Weights of a small transformer language model.
Size: 8 layers, width 768, 8 heads of 96, MLP 3072 GeGLU, vocabulary 50257, 154M parameters.
Architecture: RMSNorm before each block, learned and rotary positions, no biases in attention or MLP, untied embeddings, capped logits.
Training: a variant of Adam for these matrices, 7521 steps.
Each number is 500 + 50 x the weight over its row's rms, rounded and kept within 0 to 999. Layers, rows and columns count from 0. Numbers have three digits each. The size before them is the row's rms in percent of the matrix's.

# layer 2 MLP up, 3072x768, rms 0.0351, rows 362-455, columns 48-95
096:473485557481503527513477445520412397479613544487444576548467494523498513485453523502428446547471462523475412495381551467530474467477494545519572
096:459488494488517524555514458501544555539455570389416541511511487466440513472496608518519549547562460524450481562461570448572459472522516521452494
099:496554461641503478549420523440485568559496469513519568441638398478397533544545469558501513456583495573506506516528486527482535475533439466472449
099:522436505557498538547561508464506432575544501430510409471556478493524530515494519558392519479493463511615536544496562462433592497506487459419501
099:564537543528494466570538552511524425487556491407517467512509523470536520479516510497594534532516488502499459538561497512516439484431550482487541
099:496418396544557496514484508482568465479494532485419507520501485437504458455487563465375490541580456552419507450435510465399584541520486475556535
096:546501561523465511530436531464440498461463529559582402522435513504529516467452517492562496487488539543553481536459491552440455462536478547488507
106:526418510473564527465541392445549526466477540473467533460484490427528429487500588476481545479451508434433508442563526482501555403495402435531413
093:482487481583543518477423473505556550558553544510507527555526478545539507512527421448492441519551515461470436488523474516515564480556490548579505
096:425479511382426443562491455487564432515518452500452539576389520477499425476439503437492474499533473543571466494474521624531495568474627518539465
107:442440490397541427449612634527514401523536504530534508510418476465350520457419483501498522496617528447520503512543451442578512552448558397528478
102:527443441506557516488482457519545476440519527543537572460614510500423517558480444556477541533509564507510486542514452555516527462520526511486544
103:515497526504391590511448535422492496518477531565522454496537488531580505492515594587530381517540475491429501580489472529412551466504537499560570
103:498546393472446502498475567474553418616442436517449489477534548482510533532473582484466628490424528504454530473452494447513458412520426506473525
102:336530561455480489474550529460422487548450572518476480414441522580451509472537438565480525533535561531548539477573517520373466499569503452527518
103:481407467530556384585546484486478438451464456524480522470481541544594433555533431463515553532534472513562509499535592525566488510499517434463512
097:385387529476541484527523481505520481410626532471470484462489543557452518450550507455523447513456536419490472579429516429508396414487559469489484
097:513532546540500470525475540396510447549511482457524490460477501432473483493422442529459484513606538534510547449512471567537489544483466491462477
100:491558503439486508540525486471546515486564411535416560381532611556443457439544525412478498535443425519577574518499476483537507469482492499475544
097:521454539553553564441545507528511477405490556476616413600543460409564451443651451438563488472553437530556519479485545475440503468487441453549469
098:501483487472531522542531542468434495529482529502559390524453515534565430463458496517533517469515616409450527471605461512511542450484543596405472
105:529568586500524504464538489445418465552495472506539529564486525500514433518460547481448548516519541467458413534401578600530585518554546446491436
093:501431392527455550484505601488488560526482528437476483493511483553424490577562495508434547488498574521419435618469482542535436464455458518433470
096:531512528546474434525479423422514441529478476408508466556516563432471513555494464465517435507468521459449516441572480547523471455502470511521548
097:532477418546418521465570477566598532460466561544529545620576509440556560525427562485616523580569529503447559492479502319527461499543503464505468
103:541535435505515498505468505516479428422489453502467509513495477464542497460511442529523498512539498507526543435604573597536569514540626447512579
104:507515504381545544549531541456493472452381538453452453493481534505577452516499582543510409504457556565465513588497463525475483512585596553546601
098:428543501433613548528536510500483508513548572479640445546442408550551522537499442546477529506420497560454540511631488473502506439554532482375521
106:475424469505493541496549417535616496534434540490477568476486510478530541537484518508484500505514508523551522469467481443512529456404439576482498
100:511493517514452540483532444514615478521532498504494471519483512527482505496534535522494532479435430497526421512462471391493434479485525504451466
099:540423466517486516478401445568531425508526527499536571457521452510541489461419494491525470460534593503442498509510564460496543479459463446535584
104:582467477551575496489510501519439463492543461480507403445547441530548524578585503485490510543528558443554515551417520424576553530458431485506467
099:546485490545525570574535490415422505496494606527474548536537484465416524582561543542575387490518501518404545456510528561562605535558503523490439
110:540425482462530513541533516433516442604492562496468461396488548450511528556559518454417446454605506492506436533656441431509564492540446463541389
100:404528492460504527382443585514524480503536522530456362495517613480503509538522461485526530527532472531504627410563547503496424522548515562479515
100:456504500502472414453445503592460501551558432528467494547473473427548439520505626432559513513362522444453518416539462424486459397491511402507500
096:538458514552520557565577493409528471508463549580558440508549507495511438589504507374464552595451509540516459485490489564525550459480522475558521
102:553450484540514552480524439487440482450432550514494599501559514421504513505426565322459428482516460521488505454542511507513544460423506455474487
095:461604532489480459540541575492494480506506508437463520453529512552479476431528435494535485580547484494516595461480527541639510472571521512483496
098:405579527449481467533508511492507477522499556513502524473532481452454460501545475405508471433475512420442489547557469526534462603518497481545547
098:624489499485522458439484520475499416423614527505485435464524496505490489555537494530496484534514458411538572527482502418496436500518515464455580
098:581477593472418518482488571500504578525412528488379575561565542438498541566470564509485457565545464397544489418495517471493384486486458519484466
105:459400479485486490497451494604539498437569554497491418464465425496448534543454535441503473573473479444533431650512474494504532446519520488455441
101:515498611485529597495548542523488492528429501460519474472473551531481468487528531566550437543533602415464560413503495461502545475534557398535616
096:506434448509451480537531463491510511435486514516480486502561473473508475570469483464552409554471411457547581581404566430483447517545479592628528
105:425483485454477534556522466496456508530495470575469519521508432424556593441477503392554478401581456466402511565409535442485472527384529424443433
097:448513521498497608486503545585487525492519404500579475570563427496483469367573543593598520418464470413495476488556445439509537516561507434497403
098:512506558475509436518470473570543498535457472608465498472572588421575525446495495519603474449497434413527456480518497466447408506506434540574466
100:510542522533490525447543460412539477467477544508606511440615450547549483518528588595508431528455530508567512429539492534622409485509421600486543
096:534515540557477510485435497485494479489457496479515598510561453592469468588422580456439506571420510670476457577563390529582515438548513563388422
094:541520484493505412472494499467524498463487622436465503556498534512493450448528456567478447452548491453378532492529415538585459482578445502607485
094:370475519486543462542446466479483512512540491506447434519573495551538573425521507417536556557539403488514485533434445384527525448449446568477575
099:501509495480503447455494520522413478481533545532500492537519534464494587618487499545503443465413536641596531602448527463460620538495524482542527
097:495509512461491515431501522517519393549459527487464477502448542480524443486523375485455495539536483497472520469568538438546457473422531419489526
102:514526570524505461550502461497460590535474471457487506509494469488505510485473400467472497466460541510580568429531572579446445515562445487507576
096:596447441508538548512538477484505503372470494499496465555532512522454459523555525450451526457566438466455491532435563541491492547448492526547451
099:378429519475391539523475501540463578524432588550445503496501439385536402441472475476495439520534496571464458493550531496527498491564455436457475
100:566452564570535553498445516363509539509551548549512551566404428468507458567525552534464489587480462554515475548454539495515358503483522472458443
098:517555452537494447488410527588557528448441441602505488460569557529481500442613534524409522481521511542561462591495589490439474485417485395462553
108:512500476502447579560547493502498508526441556493477562447573505517428489625463569585468574541447462518533417535488483490505612518654531443570474
101:474578505401551514531444556517453523368523510542562482466534459498577502580511420533472481463442485528490512571509423568510503538510480583453487
099:520408528520525403472515404557567493537561551409523570548519547519436593606375538523474515502507538494442553575497531453474463538465426435485493
106:441551532523545482489446578532495519527583486509481545512493544513507487516507488594507525634501385545361532498450465448516532520485607553513503
102:536468483498519531488476416507478397512461646521524536558404538471415492471532506460485432488525499468547488493474454542489522447512493558502374
098:553530554463553548453524579526510593464523519530575612515506484487476468463482545413434567534460525436495513443457542550425497489425530483512575
094:550449396526448464492418487493431479506510500492467525497501536573589547443515414496504527516483481479397527497486481457404498512534450453607472
100:511577593612497543475499441480450538498550540519494467477491575473525458558502544557581529504433528536525502491499473451543528560496534516463648
097:495519472447561508463549466538545496444505510504525467535542460464392435529479485434490595550538490508502454542485404464466596511429523448433411
104:485494572434491491573493477467517493517561493543460511483467533522509504444464505476477507466551463414530404529517562549516445457546453515544500
102:350513563559521541448474470583426501497523515471443539461505472505559500522484557465510582468493510531526476473563438427527546441520566461557435
103:583504412474462512416474575473447366526528406521586525522460535426398571527548536466397585547490505500472567509551417461435570432542471487525435
100:553543496489548515444541480522572460467476543559586591537566510531513467534510481449501497466577560486461545561427559546511460429461555476495412
103:472523431439478481489454532491556478541416434487492490603476526511476505505497508506532584513560450590396460514545464524503573474426478515537552
088:523482526520477527445465495477452519567560579517578400522529452470434555538438419384454464517476562527393534450611484405467544567609517493581509
095:442426499504417484536488566562554491496433479545578462509514518474492528462490467495419488438545436461464556559535522624408494529465475445580479
094:450497492533465522497448520445495491514490483478445565570497472476578497483525528471512463574580481528528440474545547467528497490515481494478425
096:493475472513509568520451613496459466468598509474467488479539424534560399491527406592499496528405547517503514541514591486560516442531604476487571
101:465375551524567518544521417482455392554402477441500530504494472506500474577504494488446481516540563472562468534463485537480582513481527624562552
097:470516528564453499518518384575492566544490423487563518473528491514509490441478534533580503443547527489554445586521545556534433540478532589488471
101:469578473477523497475380490499539482490558446528446415556495467476514469549448424498537467488500508481388518474505473570529427523491458547473509
105:357441550534493548486591468537546561474493520482466470544498458528450459457432547505527550497569503478535628618440500455434501532424443630516570
102:514591506504440541505454580416501442484471480440539533479450503425555472454445480511443573458506541520363500492539470452477533465511427530484479
097:543475537475443525494574438545512475395569574375473549522475518544576399456510429464570629636523468458487596496354480418472423504487466550582425
093:406489485525631511587444457538506491488548517478561552565519474566563506473451482490512542605517548474513479504484577465575581504461524500493492
101:512476566439522550478523532514530551522355503472413551436532507545441474484472503384442561540601538397465442510534547415503563467515550469546502
099:434546435454394498423542489619459479571522518494514497508427531579440510512551538498470543459494486410560584528528504482447508521561460560497541
102:463573486596500426464500473562465541457487543569501511551396447500590520490547374555493423531466465567530538525453479583448519491593437468389479
112:541474531552586598513531553450493446537484518595553545431451511496523516564635488439471474448472473533500470554499432401519466467590604465517634
099:420493483571481523481527585558456438506529449479638497538559500511548546517432524500479547533480495586586553496392533517488469465559491481514609
100:425507438454511517573529499457523415543505546441496553525485476451632455475531545431566608451520467430491536608510446434527513530504487444510427
105:456538557531445515479563506590527539508514408480537411499560456596553541390583507495533474434516460550485431505576527524537605494571482445525442
106:542516378491468584517569400470524411458500470445481488558480602433412551538511529461502544568521598393472534437516544550506490458491488469486528
107:620508485472581493476561476496602504496451553444418482538407413424497478566509421438549502500557463527495556518496522522500531397498465432593409
102:540602537496530568475504448517478409484416469410546600496437508450516536564524504559409507486542551453488588494500390520455630442506412628545442
# layer 2 MLP down (transposed), 3072x768, rms 0.0351, rows 362-455, columns 48-95
098:431508472568509543496529581500447522432580510510542537510636489536430484551429502407530549574538437608468446520539546509580531478504501517441542
099:485430456600528555517485514600590490450558426430535474594572554503539533442463577434509508478560499565460481487641579522536468453507511437449461
094:566521454501361509452430509483506546522485566464578595482561492538493524540495509441502485479504471451490435485456463517455491550564433525383474
093:476499484564335465509581539464473556569466527491414494437482478434460490481530425535503461538505446542549544485568622511465472438440480488516503
098:501484592489486428438405564528428549504546503595443398501526531502468486487523538472569628470491578602421535545494532584430453490508550511495501
100:529433495496602531538560564437443566489502553434431533532538396538482435524459533561462466505525489550457509496473490475493475504462382530531530
092:500501618453512593447490576466542562463451590398434465507626548513463459544568525599607429489464685404505483461542425536443499484470471524418511
107:491485534546684439568467387401465583523493501479500498542507480429535505611534517473429543517507593578484601514583542454434567529469505532484553
095:527439518452541508511436432523564568532493494431495460527485473485558488437514530506547452543508444441506448441450489450479498473419494539537494
096:573497479531408509623541529519585487514540480499459432512552483548578605504440481473451547548521462561497493430516534475470492440474569487526445
107:466542480466585453524495528460449445540434507522579507523502587556465536562415540552444453527646482548504572530473520511506449510547520517484521
097:531411433465513495475469459516558419549476542493431446526517393526511548535529548503516532506476576532578503489456476439561586518486539499562473
103:428528519488401553509461542570474451462492429546589441497491511530509548402552477522550495471548508475506493548462531415447578499600544524495517
104:478587374425430539536508494438520500453499486572492447460579450455526478527480532532437471424535585502349543512435540469512429530505496484455506
104:460510499496459365510500555400463424448479567614521497618524534546452503491459467564527575599558523501545511499526552454524565556489488431465481
102:441439509585448501532496494578526426467521453511448538523523489480552574484425479444545521537451439564523487527529552434522439531469538408388517
100:399510466512535479437525494595499479423483514485482442477512485543497531360534541493492550497464520493405402474522515443492398376533607422510520
099:493404612492562562539547590606410504579396504390522532426492475501481464519492460521477547489509554503461520556549470439467484470567478449587525
097:565536535562420499469474388494412530486444486506634512485583476467503450581497486481482484415564452513455505428526438479526464498473543521492491
100:461521451491446472557521450576521489534443550506549550478432582427560472566403406493508473442493484518534480443499515416473389572491457546514493
098:518494489476511513457621597521564527515531469525508442562470497576491530491599476550513555534481604480475542405650441561527473498510519537447540
103:504562544404612554471453521496469505541505487507552426503494522538516469519533607437457521474428618437553409460427455548532590482508576490454493
095:463471476470465548502506520526605439549539496486477524502444459544497487454512529496479596459435444498466465524403481423395431457514490503534458
096:464478398484498469514501481533422505582492450520479432603573573405551475531501494396458397463584500545579506439485433513479505472449491499440534
099:536498470523467408501571563533513628530497542535462585516420549547466561540427571421534503542513470457478498446688475378497464478520470488475532
101:479563459487520525552582532581500573473545564592503475512452482394424410495506482444507491423434529527502524488493507440603487574496584486534516
106:464532553550545432448455488406573560490518460525532507426534488524515404547613527513478437449490499554469480558528480645442549584543483484431531
099:495561517455495467537523548452432500578479499454455423554517585489441440522483520579478523350569519445512495525490484471492569416496465459469498
106:595615526464494482455450444581478551456523437470597546514499460481558471424439442533393450527512469505562479420492472519496560462475514475510536
101:460562490465469474458597500639486522433402492553535479497523513559483573493508463592442475513501576462560439555496567511441495481472534489451456
082:518564549508514551623519495447524539473532433518497441562501507516515552462467557469499451559519557358548575434469447380534510518418524507512513
105:508539475506541576550471595488480556474482470440502528394436503478485495541473425491558527504505508506525468488487451525475565550524497497369469
099:462460517454556503480532487428429438544430587541491574392578462524504489469476500571495403502553534449482497490472501549417584433527546512635443
106:535555492476595506583513489403571508468483507472572539488403513480508572452523454484479492471492394431438532546584468515449460460496476532411513
100:490503497480454478548494596486469370463464457500521523523383502465470515517492527523459416472467482454525519376506472431445443487448467518513518
102:465485482459554512461535460457598507483488528534552469540557493370568464565538535438503497479488607448418504504514452556475373498475529526459458
098:531510545533469581536479523519545535446597582538443425540517536555576583523514508451448528611458528477454426340455517492451476494510511488494476
104:517578423509543574587521524463471581371405499588410455525496557396485428561478530412525517543645464533461501486644494484507553535457445495475517
095:465562525443445454534533450434555479486435469490487469406454527511418442506499428503472483531532458440485549490393511499593499504558470522512457
101:518590504498497463544517451485547415495509460458550529507573486476418429546473481499442448464466500445610533520514496515522492495572549541496496
101:543506490585461519594422469452543513514512487491489499451509442492490461511559461449478428479575454577528471507461555541452485536394451418483591
100:501402483469518554564547478556414543478451522451563442563527541513497521626628514488454522542431469452528411498492594517494513527547507507550505
105:453458471436473444504577528478516457449451464571492580509453572439511528449455425566512458469469539521510522543548475513475497486490521513533531
100:523472505614494542498466572543572451450557448610472474547466472457551470557412565568467523499529636437507520447493471516556437490576530531470481
098:496511535490487511553474502472493522442458464518460525535479501498516452416541455405481471562444516465460508616517502449497451454541483468591408
104:435464477532443503495534390443565449479455540522506582484517514433485548555531478489479507432473426489458508594425519446570482450400590445430538
100:535601464486611545416431480544463544407482542535554546493585466450587571427470558497513484525460472441443362494530492485481457569556534473477493
094:494440511467632455540403520609466510523578380481423482517558520501551496438468545468495466503546484481540534485451499499473519515494478591524502
099:484473582547402548506671547539571411518563500415471529464452489532517461458507483362481510455556548467451433479506428571607507363469580501437522
099:455576535471470378524495496587431489569588458475533478505458474532481475538504541492401503497454468566551490556564525559566481481540433487382447
097:473458530522499523491407556551543495499514545444481531477512533538477502491505450576410491463460596550497528477503489472616446442478494496524524
094:531501552493559443463442473590525563488549465435510440497563476464410549419503543491483407480574407470490511483457397487500572551511488530535472
101:504437432509427532379414535495504443449485425468565521512526484578538502494477556523568431593464444564425532442539488451514539491546509490513444
098:571524493478519528488434493457595480524442523521470437463424513527477433447474607544471461508474532509555497500534457531524509503493536549490510
102:527452515496563533479421560531481447590450526502471574550600500499476481481503583426531482498539507509416509510539480447449557520448484507467435
098:476425548542467533595523556484577510479506445470529491501547530544481543474492528496415507542522653412374486491497515514391515486469515547468466
100:458475485429429469466523504499438479514489591555470439479453430486444461503515500523573450510464452562484576510433504506505487541479500516467471
098:565525523514465494497452545459390544453547508498626483531486440453587468562528500504544554532437542485537458474507493444482494611443520561488465
098:456441530470583506469521543468531438611523438561514510504530534532511480519508550558401529440453524444543527558460540606488536423412508547534563
103:490555557555587497510507494549446550473513485494470437541467413459517512479507451494487503406460461540524519542545487492464517465550542468537554
102:600438522417464474505385522650553491449488506441433437455469603508435587522438393484451411489447491563495436495480483527520504436585488446507399
101:555468556443532429463532506488503479469484542493474519533509513484466549540513450457538531537519548526556600460494435571500477522504427448466484
103:494485498504515571460431524504395566517469557493577492418465481519508464469521499560492476590520453496449464474437549464517501566419518472504532
103:482521455482482624436495467594462502485572580490550511531503453494512593463564569517559414514447435455532495405512555520476462550494512368482526
099:504529488467450489490549589539455531436477513498519564567576451444412476480530548486494520466512538435532459479413540546532483523509509541473523
103:473508474503449435527414493537483535465534512385453494515482510478540540466527391465552559492517512490403608462619513421501523499519508499541446
100:447585588517505498563489472510490484440572558442414414513468597392475530475369571564518511480483483523547483551495484486554567499486501483501557
100:511567464521466505496475527465516597476472458541582504572501445544490567629513568468428480557545479571456449549446493479396565530471495420519516
104:461436509507478484499529490545549475498535452562484516496450453439432515484459472513588536434536579498460454556530577477550460492441550452544537
101:523528498459524530487466530474539506428646402591410507550483476477508497523436501478505496568546461533504485594486475544534494481519511521512566
102:592523519528464475457471530569485547511408436490525541455504459476467532589504583435522561504502468488482547524531487462538461498460463532428550
100:532480514496483509458535544532537560556510520549546487550476453557484472586506553545500513430485587535545476450527563522593454554530453515622520
103:453580446542404608355407614557452583387430402524556487544516485465480477492436509464473508477483561541416506511525497500510538456562549450463556
089:462508573416501456481497459456553527524535456476416460469499551499541527493522499442523417552531509426633541533505425475473562635504553528496527
097:507463494547487467614477544613530533488476421464519547418467508474503470518489389496458484446515455548387494549542487529454595374554465468463514
097:506473472486535551522428552492538547478487510459486524464519584510498532498449493438465457563463544538568572510584507504506435454537490502467506
096:402452463570523488495546476463536514467489476436493497532485446465498504493469439479565526558473390511467480543517518472529533436510572550573539
101:509584465465439520452507491508467526492461525551407441483508484402407501534558555479572535512532446534387551509408542533487455475503412498595529
095:528528513537521494462538446425570534471585437525520550597475489420511489510481472419516462488496501461372493500529543487397454488479555543549447
103:555462570464655509557526503526487464514569417509496477490574451530624532490578440468547495455526621486405458478554584496434420524524497576514524
103:502581622429529484434529504445496557399480529506532481482465484496590534544557512549488569444598499428506580569336386404454494624474408505454555
103:489459420559430506367521442506460559504500500551533517545498555506496504468540473466482482439385508482459530464509521542470405460564480473528552
100:533502447549489488524502456491528494511504516490541499501482545459488451548483463425478558514503512533498562509483496434473460468374439611423429
092:445486377402494491521462538551562495476502377528477559580549436504494497581468567460543545531421604460486528466453508527600472584527478542543508
100:389568510443456484520466493520516550521463515436452553496466438636475461456429518516499440462524497451504417545534501376523545515503543464510581
101:524535369502467472428461477448477354512476536460557493510499537526439539516464512470501534481523443450496484468563440430465485426475434554552437
102:527511496511393495547483484543542471445493482461464454506513490517507490502585426499523523521529490566477427536466463575590551558568474474506437
110:474494448535430430441449487524558434565406482491558497490576418515513428555506606497438520481509443459511419530504474394508460484458429425474521
098:504554445548474436466515469488461445597454524563466467445526523476558470432414477540484468592484406489480556591439538494522471376493422465499516
095:485503476431432526480493539452568531478542551480489579508454486559670417467494558492519543548483434468418558585512516462459520580553545455495400
106:495434587517492523497582427474540559495522481540505492565466497649449527497592505584543461507521560571586440418453493509458509534487470475550453
105:442463509499489494524509531514593519491531442485434471511449446565488500477536554395452541544511515488542551476509474503504535513529476469447570
099:469499413480492472548490556429556539514476494505524477516526435521505497508453448533510466478590549549575555584512439537550537480516541425494452
102:530467442511468548397477461488481480518536469521548500572570577513497407509604582552537468495501517532446542515491524513457534461487394474536473
# layer 2 MLP gate, 3072x768, rms 0.0351, rows 363-456, columns 48-95
099:403506531455490560545457483381444482421521544550558534430489452539333537524443561498437482522557547507368507448506437474504600499463493530530565
097:490570566465488495521551597577559546400479513456468362505543441479423477496560525471423512583496494481404588552463472477575526441472492413452540
094:427490441457491473432543543417509435651448472508542482519530454551477473451455612484487533503498487434456468551496492558501564447472513512506458
096:482424382396468475437426567609509535527490461533464510440570574500485602516600548415454485512510464510440484461449519472448490540580465504483467
098:545525543534538536465505491538532506479518462547496366446420475509486463558576479476571540546592481504533532486563410558474531561505479563508580
096:532494468518560435618546493480566484470473465603426479439390473448540456504534520428525579477633374521550517575431459496524517533513597530526485
110:506516516505630606450469519475503479542398542512558482546477540534559456638521445489543432601529532564590421455452403472494559603486480555573455
097:496511467508490588531462487416416542491552565547553422465549449499531491535493472490451532570481523518471433537582484579466458598544532556478505
096:510389463513632600506536581439460504501453523433462522510448517503410524484533583620470468451514524485532505518507563437546619580499534508478459
105:509527489497510519559488495439464482436541417601514469502485497489495421499465481530506449568539505550531545526469580465546578564445536543518485
100:483526532498525530449509531535588541539512517515432417430524574429561533446468460499605482479458580509556527506507534447490469548534523505513443
103:486557544533425486551517586515530527463503473557518391508570540575398529516570452581604418531491545533470521475597428462566565544603467498387429
102:543441503446505516608456453502515507499529497597499454444502595463545536513518467554482403457532480522465543492478570525536412549423488577570515
099:503544470466467562482447625519488482376397451491529546432462557485538516481537524490482433440496485459520562586421456468499438507475550440509403
101:509546502588504518445561466451537521435442488510427499490533563513567525528563442549561481430509565530529494419535528583463482472594442499499499
099:434485502419534586532467521494426572477560547502448451422452565552521542639400581472499517482427518511474529577459554503494471534563473545544540
096:440469601558433497531467519527556473432499521486421352631495467483510415491516428510575539565509474494434468475559412527462468476413420519427551
102:465530519420491514556502530399397444450570542459429464511468479480518411380500491548554435580423526493534475503500445499450546559479536590563507
098:609501519477497506454445439473491480476470568497464456495522338405486538507512520541497580468540516460495503572492441548588574504603522584560459
098:511535533467472568546529475460487618560481417542454497432468527500505421484561502504468556535458490450454519415415399460497506555505547547500521
108:452487483527507621518550508462539536468516548504541561353581445361539611563471584655557463467606456441449566528472493491464494510476498420434539
096:549421443503547536434624482404521502532507562460495438462533493526471448540542523545433481456463493484598423584476496576480452559485502556429435
095:504562530536437590478438511457367533477523585501426452448555507479567388488550552565457535522488514536458489432550487573444471531605535448477399
095:494565480496439507559477487513422490589449544501397455458470498571533450484482505579490543473464557478490518530560443478472426521531524569560465
104:520419563480458553519531500548560464496504515347490520487552472456459464464448505454430529547522550482526500491478515502426559465389423436414411
108:484575524552486459522497488527408472490564445514464414502448436563528474627614575484469388513527401489442480555474440574474546532567528565475523
098:405578526486589573460496524590568583490571413465515477539503425505470524427588447555504517498531490412539522427554483537467538454578506410491551
107:539518475496552545505480536502541478598466419517572489480504541485500378440530541521547528545457527412604484459479531444446565504546468385413501
099:500547558514563485456455580556425644518442479493501382414510471525526552457559506550526564440472492472447575527524514575469564565512542500552621
118:514515578455504511498459488497515543518517533458431410522456478529537512496529522405578501527553363422482492527455434510509526507472493473539521
103:435612495544544501511533524553516529404514475435544462468527477513481520513517398441532463477477475457478541518399502465496554516451531481487516
099:433476494442443463446388487445509446486471563475555483392568504504577507468501570469436443447399467405507529549452445454442493466437534485550506
107:549447465524426565548487533507462415583505479488476478485504556484517490481468527506453506479564474456534439515500486464473528465499458583498509
094:562458445525423477483440514529565498428548518492522437468545489561514437501498540480500544573511425468444546501548386507542569438522543524460499
102:518567483438453541555484573557514567568440562426470499425486489591465563534492465536495519523495421483506486547562397512412430528507438508430436
099:535569502509495528432407561506426619450544446465517517481545443558554565468468523555453465441488490464520547568459502484509529621526536568402535
100:491470498528527479437521479501532436444483544425507572432530561511545510531457462444454506487525413529583423429593490523550522590466518521399536
094:456487545498407534460483572470536548530431487520457522417456550521516506549552541613539472484378417386546533496497423467541410509603542547472470
098:484494497491417453581487516517447537569547433503523454444543545557543586536497474501492398445550510488522521475597480543561547597542579505433462
097:529529535484535609438558494484407530510458447513522490504472480561467419624514504538530505511463471632563510531470545552477475515508405454528597
096:464526496529460518517562526444478534502526514476447504447462509433469464482519556529510462497482481512437530634503533523528441499558448475406611
102:496542561545487506514398545441400497547503420468569569540491530604546488541563508499483562495450490515402499548494437554448437574571535500428505
096:478444533451447550549511517473523562535538491531471447465533519559470381561414530489512558530592415435474444467496511488576466528520478427490517
096:484531532485441468397437578516537585584533481509573471518558441496561428544481526535476474526549477466502455572524506421466486613586499452504493
105:505504610442494519516421516561436637376557476602559414456483498504530558519576489476520564546439440547454495543525394467411588525524531493475500
096:515561479439454592465537570628473531527484399568558415533536463451469526477535603490532522432489535569454474589472477491517536548484497374508473
097:488453484502453427462485529548566569585426470443570468528395497443535508527450516558470485384516523483475435490483528418368501563502391484533544
098:485585476526520458436453505498608494508462477485509509447520423454510471516583443528533515472561486465480556469410421477430456616447528552524492
097:582511539461543534416463452456488525487618564497547573484466450455560555620462556499568484536446552516509418552550398507533553506485522504450518
093:460529494484489621425517564437547572443528475523615583524491510548475487510559540442549533599463486453433505474511380485520452510522575492476459
097:551462546436495537432522446539522369504521584470582468567459518362492464501462414492482547555510555456488604487513453579538476601530544507490518
106:456573519580522523533523398418517435567531505522462491522522486510471461568479498443540539499497582505575477541563534479439433573451441529554569
099:490431623394462446544480565519456477447491469539509547487510543489592576489461438500493421537550514452531582601511506456454513527481546454509532
103:446518466436535533526463554442565514563521481540538462484462528360518508487557425436469538397496493465481502578584598441567555469450511449420446
100:626483476374536490460540530525512505571410441499499523384442407523498516484510484587435542447524507482475504445399447480498447487417501408408550
108:545466470448492579511515533375528423520458605553429425444503569457455504513593526530503548487485572470516495498459501525497562555558529597514483
098:539584538498482471574424495487478562515523475602589568450683464474554512535476497607541498447424508424513445459607434450471465477546594501574474
094:584585493423592524441438488477451513516493446501453448568439500412488535463547524565563485524516454435494486574537456543480555494513462596549535
109:574578577500555515632555601538476567488476427498481497531478413538503618525450432525469525489533476574553455509438542491416574499492456451539540
097:532572500501354480509487553466435481551533523468498569577469479485513555536490445506474425468493501556539551571455537406388546480490539552572450
098:531449522514450574506442482465487478428521539551453471523427428418497497537544498548485468440446527388395505457469463496522497546491457558552420
102:540490585444501465389593510528463552455559448474446527465451471476557534542481481454450468471500469507506555522524500554425543543448517583546442
102:513514426451381579437539488539469531539460501508508489537493507524506427452573531533560502639392485542554554458537450481594453428665552494441484
096:424593533427501536484502491505582556532560511537462467474488484535537518512489519537460527574537466347445536423528443468508536514534518579435516
097:558620493566493476509399524485403560474503522462462458475457449548599596533444516571534529483509580486432589503583495523491519539420538461519485
097:558441482516486554553474481501514488429536467480548517434529469484526601563557504497509498588570393450563509456533418485489566489533620528470429
101:515540576534469456508547468448498615464512558463490426448572507491560551458489547473553492601403566422522526503446476634466400506515446567511552
100:529470516564378433462552491446590549544532570516644538476563473494477411543477552394416512571556473460404486538468465439540499447504574470481515
099:553516465482588402510552531557575464486508427525539447459535504503547423499538480513469488486637463444515556459505563624519545535487464575476403
104:544619492521540502560498540435463486474572519574574533483540505468400618479515515570524455434513498519539547461540526503539478596457564526499517
102:566535536514476466529595436522514470507481582494485479430522488464554449592466480465528505515525495524484596436421575554481491523485557590562494
101:552532501431486513516429515513527479511521474501437433491520497513432535580553442463568496484490501472474499532486489511449505605496435474497502
098:438442533380583614485530534506507456481532543445482376533479500506487470579545571543513450543509406473605504519468457502582522540479492556441557
095:522523550453463454458495477459433605453444530501552463436521501454503547577451532574459477411577445392489466586505472586435495564548508486576495
099:491472583458481446467465505502527587408482522495507573424532455460503510478448524474451446526462405497515511502446464488508499482488454483522467
096:481579567510434549536451587447432584475425544570544404495581497500416522542478443539479539508493547495520461440674465503510506573428531547495593
096:471399445544532490486519543519531492457512418587458553499546481625464471482556547502464455448490500496539551454518485492492548575529551478449595
093:438549525440555514469475442475413407495522482489378466504407515535449461467533468489515482451551462449554497520488453472495552546459520567556546
097:430530483483530497502384583453492587584504469529592480458534393576548528462454566413493544503566458468485527460563549438544496445528566539419512
103:500549447473438463418444474484507553566525498536474539396489534492474602507448472465513490438478463489542554474494539524497442565497561460369544
101:489492606449509579537464451485542556567559554519492458567498535488495475579503528482606496522460492472505509430482443534485600484575509524547510
098:537509507493514570398536539543441548449450503482452491425468460522550450482439476547557421570452475405473562493536417505511623542462463464505584
093:598474512541452543501494540481492545528574565485536566425510425424476411499523500484464474477510391446516537456483461504426451483549481444468481
100:582460502485492466498475524449530428438527605501532504544486449355626481563469508414501495540578432419587603554456512524453513493505506552513478
099:498497465552519549479594521525473513396572522486548533537536563475513572452494530615454428494472492550519603404521496489557541503553577543594512
104:468549467544521449532556593468484603543487522482486503455534504430534402550410497413574475487430475490419522454454554419505508451459522552485605
113:452490555449480512533461520484481508631439516530562484496533393529493457443526552495382510544521502451431406532537481536401502402531517371492435
099:555515528466499482539475479542470474405472459536536530402495422528491494488480443567496501473556438475481572533522517558508506582389555518508561
104:476507558481442516515380472404467503604474552586444489420533455470516575581474575484504494500474409465533425506506526535567442520509500434515517
107:513499515457516559447614475479560515496573551526567442502434495405521556483567384425518461526560468426466503492568489567445500630465442499487460
105:464502547522374475425553526494517517486504480463418497530487376530643564507552481417622510447480484499460564466500477461482553557466547550469577
107:432475551520499535473482482515374454405519586550471581533460543531495506526422585567483389479472490524592414566424415459466482594487478579478627
098:497475520475378467465479511557543482516563440622485487451516475574467470494487504505532435568618494478525458531533498465590475523452406462471507
093:508440523420525460571472479481584514537476505495401426446436590490537509497546449537470523530553526426513519457534559478579582550487476544409507